python train.py --init_std_o=0.0834 --lr_head=0.0108 --warmup_steps=200 --dataset="wikipedia_en"
Each number is 500 + 50 x the weight over its row's rms, rounded and kept within 0 to 999. Layers, rows and columns count from 0. Numbers have three digits each. The size before them is the row's rms in percent of the matrix's.

# layer 4 MLP up, 768x96, rms 0.0962, rows 380-452, columns 0-95
084:519477524538482555530547576376476485477428564528415544519529518539528409518506477526482479539529442466584447471531475581532574518538438420394532465526477488462518454448514486440504467580468472537478458548453608646517422471458456473454483525493506456568538498594544526469524416459501545411
094:416511513494545564537523500467479476528508547506440521430553477490445552444564499498474459516544481461563565459585465584437631507523630496536397472472414416498445539533523466525550441499511508517406527447493499559385577443432467522413485434555549512469548467513491505489519479417426481475
103:509594480507499470484540450519478491407511505490443355539452485542553410556581505469612546435537528488529558484559467457589522450552452483503480521429498529536571572506550502537473539538556606619450475463453454511484488556459553521533438449517532518541479591534465488403602478466517505483
092:541580428522466519553491537469409501495514576493499555470501484549464495457539441504528545494419499563594498556470459581383486439558433413495442539446372499440437495467515445514464405441494566497583495498502530453588489494519403465500539590478532492427483484576430545466501482461454442462
095:499529476522504605541453526530431608534480510449516446499549435538573415533521381546513572509415446515556478559501419439527441542553437574614463463416452517472508406441436499570483519548546524487445479513476554531544499480471554465473449501451528599462508544516577544497534515557507575531
095:549522585462458511560490583461502571519458476502526385560491437512470444495545568449555547482445477444492424501561461450503504538528465574558493495570467525457480508468499517493525495531435510504552473438437450661551473415416526540512581527500549456566546533570485521528482436518603620547
090:565506559496447479537530547479491572473519485487529472521524463426499489487465468572553485430551559445447528477562534430575472523495517436453458528496569471471427452479528456588406609481495524475504527398549466490607506456530439512499512385559472510565560474552420428491587601453600459512
086:523619537549470422519487545481524478537491492404566511525555501416480507484520559525584538563481464541544525356554481533491492614461506455456498479594549461608500545618415499527546402407512513496479459551456501503559498431551523512437456467483518464417518436538510469498493491512464466434
095:515506480461528545536433498566457448560524530509536423500595493522523447401460523559576544514520442508503554443612519619456549328463482526566458507550463452433439531417446495501473605506510460445432416550475493464470493555529515498491519442487615490462466480519513475540492472558483455505
098:445490479487539503568403559498507554523542533546424532491581521406563482610470453477449463470488480507469459493559457456543477526441497484403532544575558418572558397528583525503365456531596498451401468519423498539448489538438481507494594505482547567536507449486487495456480496489488537438
109:465470438548482566494480481456495569487553499483484451410571517554527427535429538448510481484487465505536489407440574480364424565439550526485468461435450549505523351537535492554536475518431549402495449514455508537482546506479400542473509463415481545470509483482475537442569455521618548460
084:513394452498508478496573504486478539582476488483491615410492553459495555570431546505501527385502482581512564460472529484532512522507493526506458465526430433546481440519468495486457558405482529532508457508512581463398516527406516510441434385389510543531605511480536626502444493536497460505
096:480433440442563522590570489598518505425505551494552542564470482504472543509440512538512533439505472525459534455386542516550568514499469472502443439494464479573502493505508506576386614450577611478540480562556483556568482500418494537471449404542483592477480492505476565464517423441555449474
101:538533376456547531394544478535471459471507520467472596478552455491415485465505528514518469458513457554522548514538571486565597469501520530498486534551574432565467437512437512528418432563547574420476392515589573527528569477530513503538557503510486486501470466506455631537541529467449386491
107:511470514422467464409531397562495559518457557487556536495561586480490484573550492472408558470533467491567492420486545466498561486525440507466407450577455453433443494528574456495420459528476641497477536548515411437493491606499486426469472499517553455534548534501409495543432515461581488506
104:515515554414575460464480467524454561479545496534541484385549547550513472495614588484531509510588448520482550613472487492444436527455493391487383465531535430587473503579414482505421490519448492523493535559534479514494502568485450459456508506448408547469433449528462580414464546497466506484
107:426542465571447461441507521446441466507497529492593599507552520505461508436591574491478507506507482443568544543489453427430421530549447519549450625443553529484552570505452515540558544551509313504429472504526489478476472566515501549564464547516563503475530435515425543430525466488501518525
106:447494504493458490461441430567451493555566587571468453459563511476483522518500467478467568571499560561376494531391510496530504540468550451505557516577503492621521458578503541557506412472563560500433530526442569449405550503489487517514528556456546611517446513459445558513587568529442485484
107:500505562484529457513555519497451552466634540544485496585544459456572459496493499571419618505548503510565510485500389638478523483475492466512530550437456523493393621454482491475484522511527479525499487502489557440449469506464493561583536449452537448526553494651490566476556518471553534477
104:544612509544556472445549637489546471544547513516510485522536460588447602609502475477536545549483549520506432417500502467420530596482455478572536542537510533552480415523476531498441485455505652533480506462536420459538432512523585454464554441460546505462489515534466459554516474578522524531
085:468498510549536556527558471517520565564556433520457455503545419536480530487527538535471536549396507539469405505598415586451495437543469494455530480496454566566418444583441568515562562471505508500488540445482561570525371514581493522436540561501447489522489510459508455460594534440418428524
106:498468434473582421493472521498532537536648421461466517470453470455490404500537462529508481474640636526463499505447518508478461500532516544524504562489588482562418484541489501559530477603490435435534477465587549484477505531516491412496479422494504484516468589554443521514496441515617512436
097:520503478590406488483483486477587582539486491503529460485494489528561516424542419598520482501549540477468593452517445507452492526450453513502424476477454433528489452519523476470440501492635494580506482374429508575531496470516548455533504554485548512495554497487375564428522622431558540561
105:533472455441534384488469510491494554493532497474379468502471536417517524450494476432557470476532493522509515409486458437448451466457555513443554612555513519592562540499520445488479493478522517547581495475596465504448572568470486576560489611516478418562457524406568501510558497525594401492
081:459462481551451495425511493522457482543434436496452436453527511442517516482504575560619624506556518549510506500435440548469522427507517446503438533449507529468548465567449503555532539532553425552378530500521401512423504611491536492485500502495534492587477388575543457473472476594573503445
118:492474598374462412443553447497516590448501558488438479494496548475500534478455432488504524603469393450615489441548524487548470561493488501503514445506543499550623536433489431370515490591436439553498496491430529470520496606522469476521468522524549506523519499546526525479516501455577434498
108:528434503555466550470535458486522555490505475465502600418497529430427393443509548529509510371529500551575446489480621512476427576547528518524435437526477590467487502548534562534507503493372507512491485529489474421536473448512461462501548551416428406502439503589459523534483516528525542594
108:465497488563456490464539611570508597502425494590489525420548459502551476423548494443547482505435493545553564526489450534587477495474535544485515504463552484492430506645451480475566437491551622488477483505483574459435493452450379570432480460467479495457532555486496489589514469519514480596
091:412405482411540576500515570501499482457492490515522569445420505432469434553582491512605558499554484536525493547507535468458472491414530470468513585502552468481499563527508528566555458444523525402467451605491573523546493462534481478494332537483475440497488469594467505437415454533509536458
102:477557528382544503487474525553535470513446496430495470561617459531433522555556603557436552436563505544428501535483526382422565507492548520470485564616587489443526539570511443491551518520484602459452441459506534409495497485491521551504493522495517512470537490570384530523514427505495504557
103:484476479574599516498589535525471547476486493493517475467540435470475612547440555496562470565498448593465475394496463463489489427544463463606546542624474493414556552544503491543559525557513551627453531382502493540433515478560530536480469535554502540434513515445514553506476520416497516540
102:374457448531481529571457499486440401480492524461474537421532431565507413554508450472500460572426485506567425529482542436463566573434552526540540485472547524583506506527490479486522514614534406584554514505513501595419459454528475522519509520528427539372455497457566535547513452562506490488
099:495480412509526504589499460444494508527465461430453520470547432585469484533500437485461548441459513490449582487544598470496547456508568562510545460468486500443478507526545376560391510536494418555504499538546521495640474531553489536560498499528465376464446376505560519458505510525396470508
116:527582547504484521495444467382547614520479505437420448440524484527506458494497502453529480458532578487422497449588505487357497561468451561520488533472458474431472554530512476584438535498538589440559529542520542496589457465456493526474475625493522401514524529511471471504417492578578477453
119:489485524518504474477466528411437452487517497515503571539480460440458571516545464548524414535489431498529463400464518526479402522487412398575484573568512523512519483541587431455440530462464495530498531535434518408482554557429545503510560455491501376527577438621523483516491527464619516434
122:537500596548592435587510517485510526470493416502511462419528536468585492458489431444555530470453530452591513485403400656501506458475470477545551576441511501557500519519580520493402560391515528529479481473487500468475550538377532465463499514487462540445459507500474568541518504461467516583
096:448606505505484531511566504494427554570545484549534511541565565488606629530566553553538525592420525417491470491503457516505475554532413563608425501470440482528526514470528475575482561423546557505447438513575579530495508492396515482469544436538512514509546535507515450484534580477487452435
112:608403478439580554409551595495527506515529627458544448409570459455490541476496498591541555489522497522450445479456508502472580479450465637510554588514482434549493461515524522503416456565492461441587522460540541506495504446539480506460465466595509494458479537470561460483459544435539496511
113:389461472528446555527430555460522558551562614496544528474552422548506542527500521489509532444495504514451530414490535534420408501511499452497515537421459560536482502487511503532529531559423457461502538439505458509543457506615454534516506535570620575536436497513409529496545470647467410494
088:472498528467505494516477555548590531490498480505553548537547428479499418443478506501562449417549535512508495595485418541474511484472530570502643490517450479587507495522507525477527508418489550376513597493501602525487534451556409491510530525450509607445513470447463605485561503588536425422
095:458484584607426490436534520601493509488547525515436526525523502548530507534560513516540442534474476471478444407490565485377575508434460574467477621492515555503609452548491453494501530552494443494429486519484447499537483532624567495459511584542513616447505495417502575504505466510554512452
087:512612553498501498531536385465480486460538477523516498477589507457552532427490399566516508636488473514557522483540488559423437476462601510599517448491560424473553510415502452505417488397557520411490491514470457534454586490522425497471487454445492515507501531521475429505513539453593427544
103:648443628570448493540505582523517544482516553478369473409528532475517429423531420482514513469461462547568522493509548483514553409527519429521476579498466579492453528497535429505586517544550415581503497534417447501539466532510493522509533494485467404477555536513498517483435483534491585466
099:449537448406594554514519542529513423578427448462550448518432503444471484590509473465397553415443474438498534444577482439471499554561463491482463482471561492515523599459496439508543586507420572517584492561548514462458503528563558518443523402537571503418489435510509527456474524511548545563
106:470465533605462552494480526553464499594539593468471599562528544501537415448449491502481505567477511500515501411504430489511528548385467520414499558437555488431527483455497515462538506488445396532496471570469436493482418506438524624474546476513550505455570580457551567447593517533476520571
111:560511496484427490410584492533426521511485580415536572532479508563349431486492430553524415413462508503505569550524555535536503452390486518539487481463490461490435600496461409569482564449545490512515506564492542498518468492573514517436555511492499504469521466566488510647550503559480452502
089:516584506552495531530540466543488518418478370465545471450445472510524526445479536427568587570522495501515519512592505463435501487587543532508544502570446486475482427530438530529417470518467585432423527445517455473453474621503530491499573500596582472582400542522472493451469468463528402535
087:526495442574586524526480509512507418560532597508523520441433486484497543489433524431454562512539423500475382509438490485376505512357491532535494481508511454609482474535500527432517472504490444513491513535412525533516491571564521455447539482339527553449467587470467442508468550469445483476
102:453539600522495469486472528501433447496523514514564552499491504504420461449430578470518547426560493524443477513532497525591537507512469461461538427530464526465529558345506474523494476549502505569562487494593403509466523484543538473549579581541554482548538530592448379411486420480508393473
104:389400449436473503469509484526513507463520535568468535527521521520467499472468524496533485516510516479488595523454476477517488491456480398479488574461580401536549510578436515503485538519479556532544598437600504490500608593580559483495425551578482463418438550477415540515521419372489463514
119:458428487428417464511550446465559514359525500477540548449523516480517466535477483480536437505447484493364507497564479533542466506545628512501434509504512511509540507609559504522508526492488532464566431453530532596521487476603528438489564442415455540429409495477547614412520508525501525476
097:530420562462415468465480484525435520496383548521506582549463515470532508417490516501411521466393597523527438579464503493593556522624452537439508462484532490501468611506487501514577474408502494547547428497498531549552504458456579474566479510469497441497598438528499510396467502509549465512
103:621498373414492466392529481518479485467520438487526583467407489525454455514461447604506485459526488541506566528421562514463483464607485542543458584442401414520520478536569483517422482524532464432506382523540566536530501475518524466445548578510458532488499458453438485489502539448527459493
090:501530560520460551507483552555600525528475488531523510461576477540521503613452442584453537492508540401422407507498424478477504609540454570461508481475554439504457527481592471512534530563472429503433432555453512518559433514465416551520513538439505527465488563432480500477455368606460458499
111:411418536521477557495539534521473489416494541555420534481496531449577430491502520488527431499586486533513496575419450551519492495519554575465427528450507513627476530449469487614500465493497579522491587567498533422542521489429398487525544436555448436460444402533482542515408449524471438485
092:493552529584454479445482468452487445483494573490557524433468522495601475504528460512456484548430532463530433498498528473442408505444442595550608513524447460565522485570466602492521521501466514463511417527503552577437540446481491512479523475422590476470492461515673490465548506515419464608
107:412525469508464538594563576428543511460577534536527462482534440602526504535460489484615520559434471449514504504594488541507432492484512517474479511540489514467437553555491547571507531546505544575457562530442432590537466432563443572577571487499424543548429514428410483523441540510420469540
096:461575424502525483467542401556479534482444512427460498431468515517452513539459455526472441541561697513485375493429537447466506602467491581584580494604543473499484563496472489457413517553461486535526451551535501554513553514527498465501461426500511519506476499440473594546464520513543477482
067:367508495446478510475507565516524497513505513455519591403563478470550448504453488470443453575471480457452526424470353511497491465550551518475532556571522479568420401491417543453486464524531510575485475491468395533456438546456492519543501433570494546476463460503501408606520436561441514549
140:537467511481512573559471507463452448433440482425540506484535454564513486445533491500474480561431433471499554431520570519466474493534637495530534582517429482435498447469488391421494501494556409574594527483462572474500492490541494583469526574507504460519517520540683468528570540456511565481
094:474486495484518508509585582543529479523437526498455528563429439435480485453516480523465462550555445544445598516486520523590467415449459631515552434513422472505531514544443501449450576538464493480478505513456553466527439522513467419435428472377492397405578551479560483468582543463507524556
087:451497432528458524453460538484472548440546530423429436451574468431504481484519495492557603463525546452562487522512497487537412497470570471491560482485465409402456502551446520508519532502535529520587426589485581653486491402491540464500466555413506518505454385452518466546528442553507562478
083:460501523493472516448464513419458460399589442494521496551541462460518527463600487421499583504413538583459566455557447523476536430556522504506496548565573509555555555509518471462487492441471542480487451517554575509503546447478432559441495539544591408444603479534659568511509493518500537467
102:470544496476570503535556507551547511440462497472541539541498472533517540448480538572437456519488561444516507408451531560397524552519455474468502505528526425537491508510458494463436425494467597498475432539577459445526502439559430425567409493401588523480587489500568501407498573520659509499
081:512568544506508566613507609426453546560437485518508471481520539473544529602465492500427482519495491522464507386532539505480574482493465470443437558560414467474522478468570547588459478531488518551556479424496538596604542477519562491453536502414381461486543495548431470565560574494496479461
084:470472448513518481511485494500422514521522557572529549488523538510492514441589412544487461472436373527518501446414536491388450476552476528442531508572548476570445530461502518447563432398590553554504473511482547454485409488482535496500536613519483447510565516443490489507587475614546414577
099:472427548469437438448587505515507549559517458536529552529445535473430505516450441485467536516475548420436463525506470501420446562404485578449507556448488526498535589561382512559522525505470513557505515576538483464453515604572510503449538572585355516442493473440503535516433477582552487514
097:476485571517536415502479557509474543456566519517453541421551471524471447582511460469520667523589530552529529473473523537493518450609466525460473461599515476543464534500500464575495565505397384520448569466514551471494604554610405552499477501481490550494466480532434515522461532549467539513
099:541542507463421451529447484524436505490486443447482535478537448568469497552455483552514563438393452529483502501339444547495501527518484504564524571559455525601564519501489562476518443503447517606485486348507526521492454487528453565596483562471586531476530608494472508496475423522485523572
112:532492531483452458488501559569443508487513449486494539498504491460514587360419535577511427530452430522554497485549550443540478461589563396499451578535527515511551597554541405484473456510527541498443454464472378507561453568577503523556535479498467555431517446432602424500466459514480515498
093:512528555470523445442485469407471602488491516495447518480489413503582553546455456332513503508443559467446469402509502455491445547481480522451567508513483478533595476494557575531499446416528522448470560507481551490470450460529527492508412500437474476541607563476490603424450484534505552397
092:450542457526552545447568429517479428460514452535514488506598460443414542528493511424532512498494569492431537484526357501475511616492481571529506493497449504529456397524491484571591498568546501456499580380437561562483572457433459508496579497476502562519467495518524520492385444525531439501
120:435455512367459443558513552513533493554472597503431477512518518504452564406506543563535389529507457478506531478560559512460444468398524431474514527453420469473472518542470557480411404558551504481394502602557437432510425479503534595491529535464554448467507513516420477498461475512482445506
# layer 4 MLP down (transposed), 768x96, rms 0.0962, rows 380-451, columns 0-95
069:453546491570485554510518423444553485480476483574501543560517550530546495377479539566485435443588406459467422511473483496557543516510483427569550549633410535504521526508560533478498532481575557489490540500502478507518568410391468492523479478538489553494568482406578518501523482593404438504
101:481509572546472368519403562429598499511440588526513528432505531507558459562517557593459502484413504417518544500408486559492538495571477513496420489463430500502498461544512488518558521486467498506440452558483555486523464537566550455514513511349508516457606579564471478472544527545566485451
097:604473457458563511551377560547474543497492613478470557525493447515510471576542484511543534493545590512486535560418480552598443448538493495554450509494459489507566511578481468528570435551438479539515489632468473533481524525503515355548435537469475506563434460483454462529517510549508394518
086:582470453576459477497484453390449475517530610536563532496480512488524511501503533512449551406445554533568555440516439567472552591541515440425487509576502511630500533483495577510450487416396510555488506408526430558591467592543492414520515494535546558531486541572534508477526511512500519532
085:605544555594590437560410572527502587554574516581491421558457481461518492481575452564538472569498517496529455576521486431533552512557407543466514461482498497550519515501467499501567503429532557488599548526571539429509536463500511568516587471547450539441418489530534546542523540423455540465
090:472509630577508550479507439599479567470577517597555505426511569529547475626432646463573481537549467467562546459509458551480471408495481519485511533439511475509457522550569543552484549527475481430398481484542519492536518526435531471513454446445469485479483531584499512534437452520545492435
090:584530558583522547566441457553407448511479454538455563503483442540519564524417531389534582401413436515537505529422509520487478521565465511367494494540508499479495450442409529443524485479542544452496550473470507496442440534551560400470557525503520576432511501464498553475441455565537478557
080:517493590614411547607539528474501454575547511517474509413551525501495492532499457492524507401420444476459526507509560463488474497535441403601542521466593539505506569500511557447442471560535571509470554504569481371505439555453440531529535511517458522538408497527434588460541544504427486510
088:439420474491473516532403527451514517490530536453473433612484533505518369409477469574399482542483599487563561525402458505545509472513468474535562509433476472469490499422432483489597562531504438548516493433455512534498492464454451539485550466552440516484595402539428467491536503507589445460
105:518366491533538506403457429582467525539524501561459491589472524464497471534419467468440561484478507457460540520463472495579569584458406485411531553559509578467511523534462544507592551460516428436502549522551433540531432545571500487526517479504530503393449480572550510575560532499599460476
102:434484423604573482483562467468494569494432486506517530492452521511503454488449441509532493564468454432580481560480451486536448484566478495518541509491494447525591495523373461482492426538615605488505548499461496519436556637503512537473447455483564561503522428497471398455601538465569553490
069:518479370505593515390501479523460454522450451502427470443453449457513536473429502455455445535415520576568466486499526519422436463457507550470539421405384422451464434598481539513472589517466468490495446450509543507562518523410450491544533497526529493536437468528501501451427444496565557550
097:542506550529516535479609520437481495526455382548521499495533568529496587533430539485547460555521423572523484536539521519424531530561509525467540453565527426585352474513625462432578590482476517460478413474537501508436462596492512409466511493495483551491504473517459438536492551429460470482
109:400537505468486522594574489536470513520528392500512497395538481463552498410413481538489485569594583441494491509525484501544536508564444476541358488518543499446460499562523525571576513566502534527541537469515548506397518555509524441576483522442447452498406420435546495560483459460549548452
114:536498440421450430457525490475584501484436506520505467486521526524481476509475465559471552462497473521554608483554576519475498498395458530493515537528476548467391534600561428559453458559532556581490524406481546409441447574532547577502544531486461409527500477573426465542536546374547542480
087:480418546461558546518515489429477510521457488528503496523432463453492484478500615603441405547542541519487458532421464545539445599627427545510474442517582479477526559467596419482508520549553468455485539475505455447569475459459516406531603540568507535579537530459573510432506517538544473464
104:520425464401466501468515450491489556451451500538464469432574425513543553490409454554542442427509569521472390462493524544466400597531460522582459515454460457458574487505591514549499484516492485534439594518461459469518457465519510456586373622501513491485491505521456509480498568517451574565
091:404475411464573494562463541507503483485554449427465469503494442528525470541516513463373496555428451515554487585489491547503479478569393523536528369545515433458503570512551509456524560539450498523529438518473567492564634426500470555487496455508422562491464572486561484498485459444589461441
115:427458498461573503544411505502505466532494489455566603513519459435463461529419516473458595557486468583459552434461511532488507539506561436565453418437492534498421564482518480544415482534437609564478431524546581529581482448532549522503627449539524476482540453511521461466571514424551441467
122:462503555545372521511550464509526429488530541523548531483489573529473475573472467424554559555484531526470395519400479508466519530511473507478537575521502487481436578433579426520491490596449438568409470531417521492577479401476534413516517557428494462463561512593461436397518495473503538474
073:570547515485503439672421436520403458503438441479393533498500543508556465507548558523477510501488555545554515487573430505470510449503518491579557463582509492606479562567416585530494552483470502535477554405453479473423453520501564553507461433519468569536547579505528456488514490463458509555
118:527478462507561504554513373428517454492556548500475559543508468522480489554547451544601492604493540445509540530555485579480505443493423508493553460480533435546460457579444542507468506540560459499451561474414461478546464525478542469438540484580665558498423468463433493579539447431480491580
093:469563447480605510505530481476535521472598479535477558542450458550461509502542580552505497575524615612458516553571517551470588506474428563501535419430469446539566544512567602433516467544549463546546471474642545467557515476548574506521471538507537504484451566543438498532520433507464528474
136:435466592574460502463457539468589437438515462554554555503497453479509523559529527524499521519464494427483575450489442512488531502499493446538510473442476463595552509534530563488555521471512472497451528435602427459507446508441480480527521515453447414411554492563627335478564543458553409523
076:375513446524525464545481484563538530506492456486525475421488384507608520459530476481551529542541503514457440538472546469442509512486426524443618464480533483456517580540562480515488517525572427550500490462514427493557483507482488583547536514524502475583477488548433553502332530641507432498
116:520557587502479420520582522465569373540541468526520482523539539460541493542456417496483472602500498424462431500551578484403423507539509457617511517422542507532590533518496482560461500518484405537546496499503609576548508452482493483426531563524523416410492504475508503499513470561517430425
106:515493517548467483449509472515542504496506515455534480523499634379447537503518534536429540486514433506539455507541560418456404598527485476468515473428497471529621385572476466601538473539518545394536477444449464459541416531528520501507562560562505457458501546421532491539557461434588528528
110:486462539501497484500546505465504479519463442548520565491465497473517571487463511521430561477471406393545486511544443562417611551566563508497540513373541518543589588502582491516464503544485480481527534556564446455472513504487465523462454412464499485430508509534593463400580545527385609501
085:402468439479495525553569520414458610466503396586569521511512548420470499499501425539436461422489456490489549480523497479428422522394485518511548507474499481454525495504443477440514463486511537471478540459461392484577484481486544605456545507550642506532480607534419406491513501488510474512
130:435472492606491622528511511530405468508518476491539448524545536555586427447424565438490511546467430581557409431567550539515431520469531509581482442436511529522495543504402526561519455456554475469456559468490511548428489461482531525591450610529456499434532425541524503517496521586470474467
112:543477548489527562520423500519456491487566602599511530482578513467464533508508507569441500463569414509606505505522461575393565453395564507464467463526511460560485413498491513578560425475526543478511522449501497406556453499372467459488461535457463451409536587485571496508499509491411490501
110:532532493466508487542481464489452493508523487476550499397488471545463518487503448497529500522512389576511434576399503451498492442535529509570467548415413582463478558471547485555562465531454477475418497462553595579428522371493499492499481442520464561526496475505567664590441455518536469558
105:542486424498563566514392473431488397557532566420509557455530448619462516446508442497553543573477441530510457495512504558508497524473468570427518527454478525445459539499543422509472498544532559545575519523552493481369484469616454480543530537520491435463466492579617476486563501573537502456
133:545464460458535480457383508465471554537574440424490519454536498503409503490512483556447506446551530576436482528527481569443510536457499557562386574491511526517467522569517462464517545586408409543465622505472469496592537438506545548470515607517594532464461513616483508530464502523461543481
129:501469361504522551414447522496479435440522395519411532580554509470517491403439472466457456408526503566510383533551524547499417552442515490541453460549456480494485418526502487450496581493555492461499586487476587483457562504507556529523513470476621552604472495529502476510531550445555526517
116:439437485463546453435463535602499586442502482458434459423488544521456450536612535516547490502478502515483514546455444537567447529535427479521469528589487447409521532525457502409525618501484458485422459642449494547498562453454425448510437500393473519470507555457565523490486484536533466562
096:524492456484484436515526428559515578425519462450488427384470495527556506476518562536544619500539326587440523507561471440494517520601560532482540481527441567506511524568446465537489487546507519534484538437411445502480579497521533463578448556453519489546486520477439470422542457507507593537
118:552478511505543561474525509561582488494528497489571478532410502541415481458490589519493425404510486495457536479489520445518646417464554625368440546500480485550503508495495492518507454540548513443519533443485444472559462436506452575469447453489452514510527581519394397576431523506479460516
098:549510461443567489429511575503598462452482463459500453479359491498548468473541478405488454485480496546483463512543520427610532500469463464424549587623411468534400488495552504479466587528554463602494507499486553485567413527586470515580488514547520516518455522520489491556517505452572438516
076:462541516526472438504528438440569502419411494453558473589395449460411508359474469489551450494476519472510488528520468519443511527564520525571498548455505575488470491489605493500471486501451408473414519552541464524546457492520527520492513492533500420482480482489434363504399488567538560381
104:551447517445523377436572514525596562593523483592542428517459501533482479536485478557523519538478499478554509481545428550419509554461469510469501465577482560434536459594511411520481591490495406538463451425568507557557515584500539493577449495441561492486498556548448456472439555550464421542
104:560542486477554507463558421511530570527574410455587351451470510478555494486558434496486498499526515408457506506543485482567515477555452491517476520509473507549451499504517500487543574442485477568422436512538491443535352516430474471489477479585552475393457524550421559530425455497472600443
094:585535553497526574492481559518451575492568477476452482510563484457514431524447514492522550516490495554507576526465567398493506538495406451474560510500369489520543526564499516539604540487566443373472467483542437514506577568448528538441535472485546581420471619487558516531448526514411516446
105:452555520484458527478468503480471494509454542438581505471507623588553563467530583529477490610510425449463528461536534520478494531607501492521422514563572483547497552493488588510468478630467412444483499465473439450512452515422406485586445446542403461487533532438463555505477583475493446518
127:523377619574495496548506471504498523432488470552425562573511491548412454512582560536546448531503516429485607553535532476529620429551531547516438525477463528517473468446521493549434521514472479544537536484488516449581459512484560506500446429602443503509483418514382407464448498473526507481
115:451536443528525439526504544552447564424525652508401521515460547551454561489498526440529490449425519461552494533571526458494457583643552526429552548480569540505550502476521483568470494458558511552510415543556523511360459510448493413567564576487469476515497516457491453492482483533545528479
100:455473526531482591398452460419507565519468521577508432430509504468489488419505574519458496517531451515456468517472522472639518535502483443436496573591479547426474486418496540502530509531529470453516568607571612463479517538536423442527508429526457504431447469519541459484536512563601591463
092:586570480574412482460514466420511476413439569574532516491466490558519546501561558451515523457471420543511516455450555523454524500497527512460522511497620581533543547479503492541516602403514525490486464424439657403455478526500584460492537423447482525509560492538508463477399498514534482543
099:535468520470637482486424505521455491460509513452483537444500488546425466478576481585543480446587505590458546534450491471607558431505511503468452542515583497418472458511472541506473520439501388456495419454551409559495511490504480458477508519509510565604406514574513543547408447571567484445
124:512480507601447538555467443518485438510483508446478526523568571469500528548506456564430436496480471429445488476608534554490534485426529531526466494522468450472538497424617530562480504543485578442486529457521553377535417561405478528520451493478576465488508470511548552385472452480564424382
118:552457562530502529427510529475534427405421439516557501470488493562459426517495539443419460538628570511516529491490453529537571461454551531526416623464451552524414530519437504465514567544557547569479435478483500375514469463535457570525577518512453545525533462511523441555475561532497422552
070:561512510531460509454528494557436491591441485463451494472417455494541499496472486519394536503521515555528456556458527476468461445408519558386465505503470433477421551513435496499518491445464452529468466505515435478602456511414516590512401402501503394571441524608529490485435424399471527518
093:482546542413462487564535507431439489508564528472548478437625541643432502481477532561565512500468443446472440460440428521439499480536550447541593506567501489546498618545538546503492447447449509477493451435401534461517467469524452490524420482474469546541554406482453551516454492538494605525
102:531564560434576479483549598605464572459476557525518585506570501509442500581425546549567487578471543550523528485557490478507475505545480465451528531451425416481571515523395492536500457505454485446492514464504492506397530488577470420536544393415458530511562440471454583521543468428510433511
103:461551474467554584494464560511491515541488535484518469499501484604458633510429481467514498423440478462424562528487518426568480469471523486490469433456503389419572481488523539540466544485436503481560515466594420526506467471665504578547513431536465559475447596512520461595477506531485501555
079:554441473539450539492463428542550481463540511519525471411396479601506480407469559570442447566484452585484437588437535529484487368449453464535471536488486463557516566487489526491507534486549495435472541421419456463568516495457456495527494544408455511508488517572493494410540560427389462479
092:595487504482548564575495521466524432441548521485542506433439519501537517474523451586501492340487470531517479546554532541502517523425497550472541444540548465507489438576470560452586580508430442502506583548547538501571469524461531614507546520531537597468431534556449454561473435432507559581
140:469504607574490605501549575479498492507490524461464539498615505463421525462442476397499635507441415463526605500492504547456495441512518527442547438487531551540492472427507559533520541492492558376479470492516395449540586471557571552470503452480451548487500497461517451503554463477418463530
065:650491525446459478579478433442493487471546437533518531528412513501478469584515548516576514433487615526427408467456462439508481538500475542449494514485544482452519482488534439488532455512492386410499414497441516473479556529523537474556430453355550450524463441533462559493476504424521479428
145:528573483512437422515573558477532549587560456497430462533532512509488524475527466486547496452497536472597501618557440549599544520463428476466483464502564476528428517531473631458400487504442560447486453485518455528466560582433525488522529508518600533515474535556382517498551481406555450511
090:593507441373558532460587514464605510547459547574483495459535478597507444523554528528542514527581503538482463585583539464548493518520456536533441439505491559522465500501509495487550479476525534400603482515502565458574582511477434565494533500586414446471397547548565469436499508529502431496
085:498440494542483512513478464504496541580458479534485533467429500435547593498473551478517537511539485512544452544494531518573491461523487560436544501465582474531464447468574579447555518515516487537481602502618488591669466445435556570525588515397451589510430506486506552495578546516445559467
071:561549457436437474485541435475570482515445393458482485493506497474551474482474511463449519396461631479493582599536544516609489570532487474437468547484524515427425476460555543558436540441413519561513437529504491454557559442422609556469485510459482509572545424483504472554525473485512570506
110:450429461542460482463441436474475527493520623439554486464524493557379490498574561430470457580460497555507503536512464401403475506469464505406477405510552486506462522632425462511527496562514477453511487505522503553526518567466488561521441437551626472525455521500544529568577508511485469418
066:441426496489554511503564359446508488464500634560443465534522510460418457509533519540448415458554501453540368516477471559531495537577478574474460527511388548502504508559527480532490472510518495512459538460521480539505507443440466476525413481483464509514479542468649413447526382501461495501
062:491410455515591493453449411519501553452458501491504510487477435419482561521467531567516446464450434515482548440461498584457422471496457622477440537502582500512505572535552495471446537457491496546415478433492446488578525516457559557456428568603491596580440501575616469526460477493466509505
121:536421504525437428437459464528459552552524490567491540576473641553425538460449409473479569476410467518572493516506530462402524434592520519516426522438437540578510531428476480611558562534396502476506485561550550437468614470511503475486518475452537521554525490497475480471474512480519549506
090:581503487455500489453446568519572600442459522580438464476383411483482553451580502477464546580521599497517515433441618500550491533468488542472544434493516445597530509525557479484570559508537411491546484474512476463481568435514461524535559536544436557481493429557572461531429494576512459523
102:462506499452432449410498526473518487376568438579593495558440546370510494539454489514531467500522474441431579479453512472426568466501497552486513556479463577519418439472474478613525462603530497522469548489557484510532431507455504475538524567461584430445503439463438478457486482521611510459
113:492458512452535551563522450459461535460498472472551480503576588449526552501468507582407480417539438469482559416508438511421445368467427565517455573464536422423514520560557532498457408542442567498525509423475423543564526578519538474507521483507559464544555570402471532512500505521440540535
079:503474432430592463462479505546437555415543407514450431549472470557559484516511567446438506521525553482462481507424507592558575555535520551458588565504497520556512521513437448416468356462518534419518522484410500468553550485557476557561482466430518489483500455448480551410453493474563430484
071:403649544488522500507552612424405485464468465436464472413509525544527487508559496523519497517513530468538577463563530478479560597518464441443487464455529435572531494529521469576484470558488484563577506431520469467522597483525488521480550483494413558462480585544488548500425516375472580493